Weights of a small GPT-style language model, trained from scratch on English Wikipedia.
Size: width 128, 4 heads of 32 (1 for keys and values), MLP 320 SwiGLU, vocabulary 1024, 2.89M parameters.
Architecture: rotary positions, normalized queries and keys.
Training: a variant of SOAP for these matrices, 136M tokens, 4145 steps.
Each number is 50 + 10 x the weight over the matrix's rms, rounded and kept within 0 to 99. Layers, rows and columns count from 0.

# layer 5 attention query, 128x128, rms 0.402, rows 0-50, columns 64-127
56 48 53 61 53 38 45 59 44 45 52 51 53 42 46 55 50 50 59 54 57 49 51 43 47 53 65 57 54 51 50 55 53 54 47 45 39 55 51 43 47 56 48 52 49 64 53 50 55 61 35 39 37 51 53 50 52 50 40 50 49 39 61 57
35 41 44 46 52 38 44 52 47 54 58 46 49 47 48 41 37 59 41 42 38 42 53 42 43 48 46 59 41 47 38 37 42 54 48 57 45 45 52 61 37 53 54 35 57 48 47 56 57 40 52 55 56 59 54 39 51 41 55 54 52 58 49 44
45 53 56 49 59 52 62 45 59 46 54 47 44 81 63 54 49 50 35 51 56 39 56 60 61 58 45 45 58 27 56 55 49 50 47 51 32 41 47 59 44 48 30 62 61 63 58 56 57 41 53 45 47 34 24 43 56 52 47 53 49 56 50 55
46 51 50 46 41 58 54 45 50 63 62 57 56 45 41 42 42 49 56 55 38 51 46 50 50 55 38 61 50 52 40 46 54 47 40 44 54 39 37 46 37 32 33 62 49 57 62 54 63 47 51 57 58 42 56 43 59 47 57 50 41 60 39 46
52 48 52 55 55 46 50 58 47 37 58 72 47 40 52 45 38 54 56 59 63 57 55 57 44 48 54 54 40 51 48 51 44 57 47 48 42 64 54 33 39 59 51 27 49 48 38 49 41 58 46 61 48 62 42 59 58 57 50 63 39 44 39 31
39 39 52 47 51 55 52 55 45 44 46 49 40 45 53 44 49 51 35 48 41 53 58 55 60 39 35 44 59 50 49 45 50 56 60 56 62 39 46 55 52 58 49 38 47 57 58 48 47 42 59 53 56 53 41 51 43 43 66 48 54 53 35 35
47 67 45 58 37 34 65 58 64 47 56 44 50 44 47 59 51 55 65 60 53 34 40 49 48 55 63 75 46 55 59 42 53 43 49 44 39 53 43 54 50 34 48 51 42 41 51 52 54 53 45 42 46 57 38 49 60 59 44 34 50 58 53 57
50 48 64 64 58 65 48 52 51 52 68 35 47 52 59 49 55 42 35 40 42 51 49 55 57 54 63 50 55 49 73 57 52 47 43 61 59 56 47 68 41 60 40 62 48 47 40 46 34 55 47 43 58 43 31 66 34 33 53 52 66 65 41 46
40 56 37 53 28 43 46 44 72 45 59 42 46 40 43 58 56 61 36 58 58 74 50 32 67 54 54 52 36 40 46 50 43 80 55 49 33 61 47 50 52 56 52 54 58 54 41 53 47 50 53 45 39 54 55 49 49 52 46 50 53 31 58 49
70 69 53 51 43 57 56 44 60 45 34 61 37 37 42 47 59 73 54 74 80 64 53 41 24 52 54 43 59 67 33 53 40 24 63 61 62 46 47 64 60 64 56 49 51 28 46 64 21 50 40 62 45 20 52 44 53 87 65 65 53 55 37 68
69 59 49 41 52 41 57 60 54 48 59 28 39 51 39 64 60 44 57 50 48 59 59 48 39 48 44 50 33 64 38 39 22 39 44 38 65 41 52 53 68 51 47 33 52 43 51 48 55 39 41 49 58 34 32 61 42 33 46 44 49 63 50 30
68 38 48 53 62 61 60 41 38 51 44 44 40 15 54 71 67 63 81 63 44 52 27 57 23 70 62 41 50 51 72 38 45 42 67 50 49 13 56 57 63 53 70 72 33 55 56 53 38 53 34 50 43 36 40 73 39 47 67 57 54 49 65 53
27 56 42 61 59 60 44 54 49 41 53 60 53 61 48 33 64 65 31 39 38 56 55 50 64 58 46 54 55 51 40 49 55 50 57 42 47 53 57 45 35 57 38 56 57 46 61 42 41 50 50 41 52 47 59 50 47 46 46 73 44 35 58 34
56 55 74 42 43 56 52 49 44 36 45 60 55 45 53 60 45 68 42 48 44 54 42 40 64 41 60 58 54 60 45 54 31 53 53 59 41 41 50 49 53 39 56 43 57 65 71 53 44 51 67 48 54 62 34 35 39 41 46 47 50 42 55 51
57 31 59 45 36 62 60 38 62 47 22 49 41 41 52 63 53 35 53 42 52 50 57 60 52 40 57 60 55 39 68 41 44 59 38 30 62 54 26 49 50 46 59 57 32 59 52 42 42 64 42 36 39 43 55 66 49 56 67 51 52 30 75 55
57 68 36 50 50 52 35 57 43 49 50 32 33 49 48 66 60 59 64 47 41 53 55 34 40 32 43 46 62 56 59 45 58 49 56 39 59 54 61 79 56 51 46 58 55 62 45 46 45 60 41 53 69 44 38 62 41 47 52 47 56 52 54 54
46 52 64 49 62 70 33 40 43 64 48 37 40 46 43 39 47 25 50 52 52 47 59 66 78 37 57 45 60 45 52 55 65 34 38 38 44 28 40 50 42 53 56 44 36 41 51 60 31 53 51 41 42 43 44 56 53 60 52 50 26 22 46 31
52 47 52 51 49 47 53 49 31 58 47 60 39 47 46 50 52 56 54 58 28 36 51 32 56 65 55 63 46 37 41 56 30 60 60 67 55 35 39 67 68 66 43 46 47 52 61 41 44 48 34 49 46 32 63 62 59 53 48 42 57 54 62 54
46 50 44 70 60 45 46 43 69 40 78 39 43 53 52 31 50 49 42 46 56 50 44 44 54 64 48 52 47 56 50 57 30 44 59 45 36 42 61 37 41 54 49 57 54 49 28 47 67 39 57 53 37 61 52 44 36 24 61 30 54 50 73 59
38 52 66 39 45 39 48 41 32 48 58 35 50 19 31 54 49 53 39 58 46 24 58 46 48 60 72 48 52 47 63 58 35 50 57 59 57 38 35 50 43 51 48 46 66 63 63 33 51 63 46 43 38 37 47 53 45 43 59 56 31 37 27 40
41 35 45 38 53 73 58 57 49 42 37 42 60 64 51 44 41 41 51 43 58 65 68 48 57 59 41 48 53 46 36 52 45 54 67 43 50 51 51 62 55 49 36 52 50 60 51 33 47 57 46 24 57 56 49 45 53 56 53 54 56 35 45 64
52 43 45 41 46 41 63 58 51 46 63 55 65 47 45 66 29 58 43 40 49 51 56 40 62 54 51 45 37 61 53 30 54 33 52 66 40 50 43 58 37 64 64 50 60 59 46 60 53 41 47 51 28 45 44 61 59 41 55 66 52 43 46 50
24 50 49 49 37 44 57 41 35 55 63 43 49 43 68 61 54 46 37 49 53 55 48 44 59 60 21 62 67 60 48 44 44 37 41 36 61 49 58 39 48 44 35 55 45 52 29 70 58 42 59 45 17 47 29 61 52 46 50 44 51 61 52 40
50 36 43 38 61 49 45 51 60 61 42 37 52 78 53 45 46 53 48 50 48 58 43 61 40 55 57 38 57 44 54 42 45 54 50 34 51 54 59 61 55 42 50 54 60 68 34 57 55 57 50 62 47 80 55 21 52 38 48 49 64 55 51 42
46 54 51 40 59 52 49 64 38 58 35 65 61 53 56 45 49 43 60 51 52 41 43 60 67 42 43 37 57 50 68 55 32 33 81 52 48 49 56 62 61 46 35 55 59 51 60 51 58 49 58 39 44 39 56 47 53 52 45 41 70 54 53 51
40 46 53 56 51 43 58 58 56 37 50 44 50 48 57 59 55 44 52 54 59 42 52 47 39 36 47 48 64 42 52 56 59 50 62 44 51 36 53 46 57 48 41 36 51 40 68 45 58 35 36 47 48 40 51 52 49 44 78 54 31 52 56 50
54 38 36 36 54 37 44 34 60 50 48 41 41 40 55 46 37 50 59 60 54 52 56 40 39 51 53 35 64 62 44 45 48 54 48 41 53 53 56 29 53 40 62 68 59 44 35 48 68 62 50 34 60 52 48 61 49 62 59 38 59 37 55 66
53 43 48 49 55 37 56 53 59 45 26 59 48 52 36 41 50 40 42 50 47 54 49 58 50 53 55 54 47 62 56 37 40 55 29 50 40 50 40 34 55 32 43 43 57 64 53 47 40 47 43 69 29 47 61 42 65 48 32 55 45 49 52 51
71 50 45 49 53 71 50 61 45 56 52 46 48 46 52 61 50 48 51 45 64 50 63 46 53 53 68 68 58 42 44 62 53 59 59 61 33 41 38 38 55 58 63 52 54 59 53 43 46 32 46 48 54 50 56 57 56 51 51 49 60 39 57 45
68 43 54 70 50 47 39 43 37 47 59 49 67 60 55 34 36 55 56 51 60 46 49 53 56 50 35 49 54 44 51 71 53 53 40 54 67 56 62 45 54 40 52 59 51 50 35 47 51 56 48 49 51 60 42 44 64 64 54 57 48 52 59 46
58 38 32 41 45 48 40 31 59 66 45 24 52 64 27 58 67 55 57 40 58 40 64 58 54 64 50 54 38 48 45 36 53 51 66 56 31 42 54 43 45 55 64 56 44 60 50 45 46 46 43 42 50 50 52 33 20 44 36 43 55 49 54 54
37 64 62 32 38 29 44 51 34 56 53 63 53 59 48 29 36 45 48 36 54 43 53 61 47 60 38 38 51 41 70 33 43 59 43 34 44 52 59 54 47 47 39 42 51 60 63 36 50 45 49 41 48 61 32 50 41 47 43 31 53 37 38 74
56 55 39 59 43 54 40 51 51 50 53 40 44 59 52 56 49 46 43 55 56 55 52 49 38 57 54 51 53 41 52 55 35 36 53 51 31 59 52 35 51 57 46 50 55 46 62 46 68 60 44 43 47 50 50 60 54 51 48 47 50 56 59 44
44 49 50 52 54 49 57 47 58 42 52 51 54 49 40 47 51 54 48 39 52 54 53 47 48 49 45 55 50 57 47 48 52 50 46 48 56 51 58 52 50 55 54 44 47 44 55 59 38 49 53 59 56 48 47 49 41 46 51 48 54 54 42 52
51 48 46 45 52 55 50 55 59 53 37 44 43 53 45 47 46 72 44 48 40 33 42 48 50 57 52 52 54 52 49 38 51 53 49 52 37 50 59 65 61 43 45 46 41 58 57 48 45 55 64 45 40 52 39 60 56 41 62 56 55 52 39 49
37 61 39 52 48 49 63 54 65 47 51 58 49 54 67 48 43 52 38 55 61 43 50 51 47 55 60 52 61 45 56 40 60 67 33 51 52 48 47 50 32 59 48 62 37 50 52 59 52 48 44 38 53 68 44 46 47 42 42 45 57 45 52 57
46 50 56 58 60 50 35 51 52 58 49 64 48 68 50 51 52 44 51 43 50 52 55 50 39 50 44 38 35 50 35 39 65 62 49 60 41 62 45 42 68 71 51 49 53 53 56 55 43 64 55 43 48 52 42 51 46 58 52 56 46 44 48 48
42 48 53 48 50 54 57 51 52 50 38 47 42 52 48 42 52 55 49 41 49 58 57 54 47 48 41 50 48 50 38 39 46 51 59 50 62 36 58 58 55 53 50 49 51 54 56 57 45 38 50 49 52 57 54 51 46 40 50 48 45 43 46 50
61 54 43 53 49 36 51 51 41 44 59 57 60 44 49 55 50 36 56 49 59 50 43 56 60 51 64 50 63 47 61 58 52 40 52 42 37 60 46 36 47 45 52 48 61 41 42 42 53 61 50 45 47 47 52 32 61 52 34 60 35 54 60 48
40 45 58 76 65 40 55 43 45 61 53 53 52 57 53 52 39 49 58 33 70 57 38 46 60 53 28 57 51 42 59 52 41 32 59 39 57 51 64 58 50 57 63 59 45 41 58 38 49 49 45 58 53 47 39 63 40 47 47 48 52 49 50 44
61 58 63 51 61 54 39 57 46 80 54 60 53 41 57 42 64 47 43 59 60 45 25 37 37 56 58 65 47 55 69 38 38 44 35 36 49 47 55 45 49 41 49 52 45 57 63 44 38 57 44 53 44 55 58 63 38 48 28 58 71 55 51 44
64 32 48 38 39 59 16 45 47 45 53 37 52 54 86 35 39 66 42 38 35 57 42 78 51 42 42 23 41 52 39 53 59 34 64 40 40 35 21 90 42 63 66 43 55 77 36 43 33 59 42 37 59 62 56 37 56 49 63 25 47 59 45 25
50 45 40 49 39 49 61 56 58 56 61 51 39 43 47 77 37 64 55 25 39 48 46 46 54 38 53 48 44 69 62 49 52 54 51 45 50 53 58 38 43 34 60 61 38 42 72 61 31 53 45 40 57 56 46 33 65 40 37 57 44 56 50 45
54 31 42 50 35 58 46 40 57 62 28 27 69 37 75 53 79 85 61 52 36 44 78 62 47 33 50 21 50 14 47 52 37 46 71 68 52 55 15 83 47 38 71 60 68 34 51 63 20 59 39 52 57 41 67 43 45 42 66 28 66 52 02 41
66 57 43 67 57 57 40 54 44 39 50 46 45 54 60 58 64 73 52 57 52 40 42 60 70 44 52 58 60 43 54 38 40 37 43 61 65 56 53 37 66 79 52 45 48 74 52 33 44 57 39 59 48 54 61 48 40 50 38 49 37 60 59 65
56 43 50 51 49 46 44 54 48 56 52 62 45 66 46 31 54 46 50 53 43 46 44 59 61 47 48 57 39 38 44 38 38 63 49 68 38 29 45 54 73 31 49 63 63 62 49 39 59 42 41 48 34 68 51 54 57 53 49 54 50 63 34 51
43 56 71 50 44 36 44 41 32 52 46 55 43 37 61 44 63 56 39 57 47 61 33 63 51 56 48 41 44 64 50 53 30 58 66 63 54 57 53 42 57 73 47 59 54 53 48 59 74 42 60 61 44 53 49 64 60 48 55 47 78 45 30 50
35 66 42 44 65 51 36 54 52 30 56 54 32 65 56 60 43 64 42 48 84 50 34 42 45 50 47 45 51 38 50 42 74 38 62 49 59 44 54 44 61 41 34 57 50 54 54 48 53 34 53 32 20 63 32 43 47 54 33 57 67 57 39 43
55 50 56 43 59 63 56 54 53 67 44 48 47 40 29 49 33 45 53 51 42 43 64 35 54 51 62 51 36 43 48 49 51 59 69 63 63 31 71 63 40 42 37 34 50 49 64 53 41 45 40 43 56 51 34 50 39 64 40 35 53 55 38 38
41 46 59 34 53 63 48 32 58 30 21 61 42 58 76 51 42 55 43 51 45 30 47 58 52 53 46 53 66 56 54 51 79 63 38 44 42 62 57 58 46 46 55 43 63 57 44 41 70 30 50 25 44 57 50 38 57 46 36 49 33 59 33 57
44 48 61 70 53 37 51 56 36 37 52 58 31 76 63 60 59 56 45 53 66 53 37 47 47 38 63 60 36 30 35 44 63 42 52 48 43 48 57 69 29 42 36 44 42 52 46 41 69 37 58 38 47 52 55 38 80 48 40 57 50 57 65 51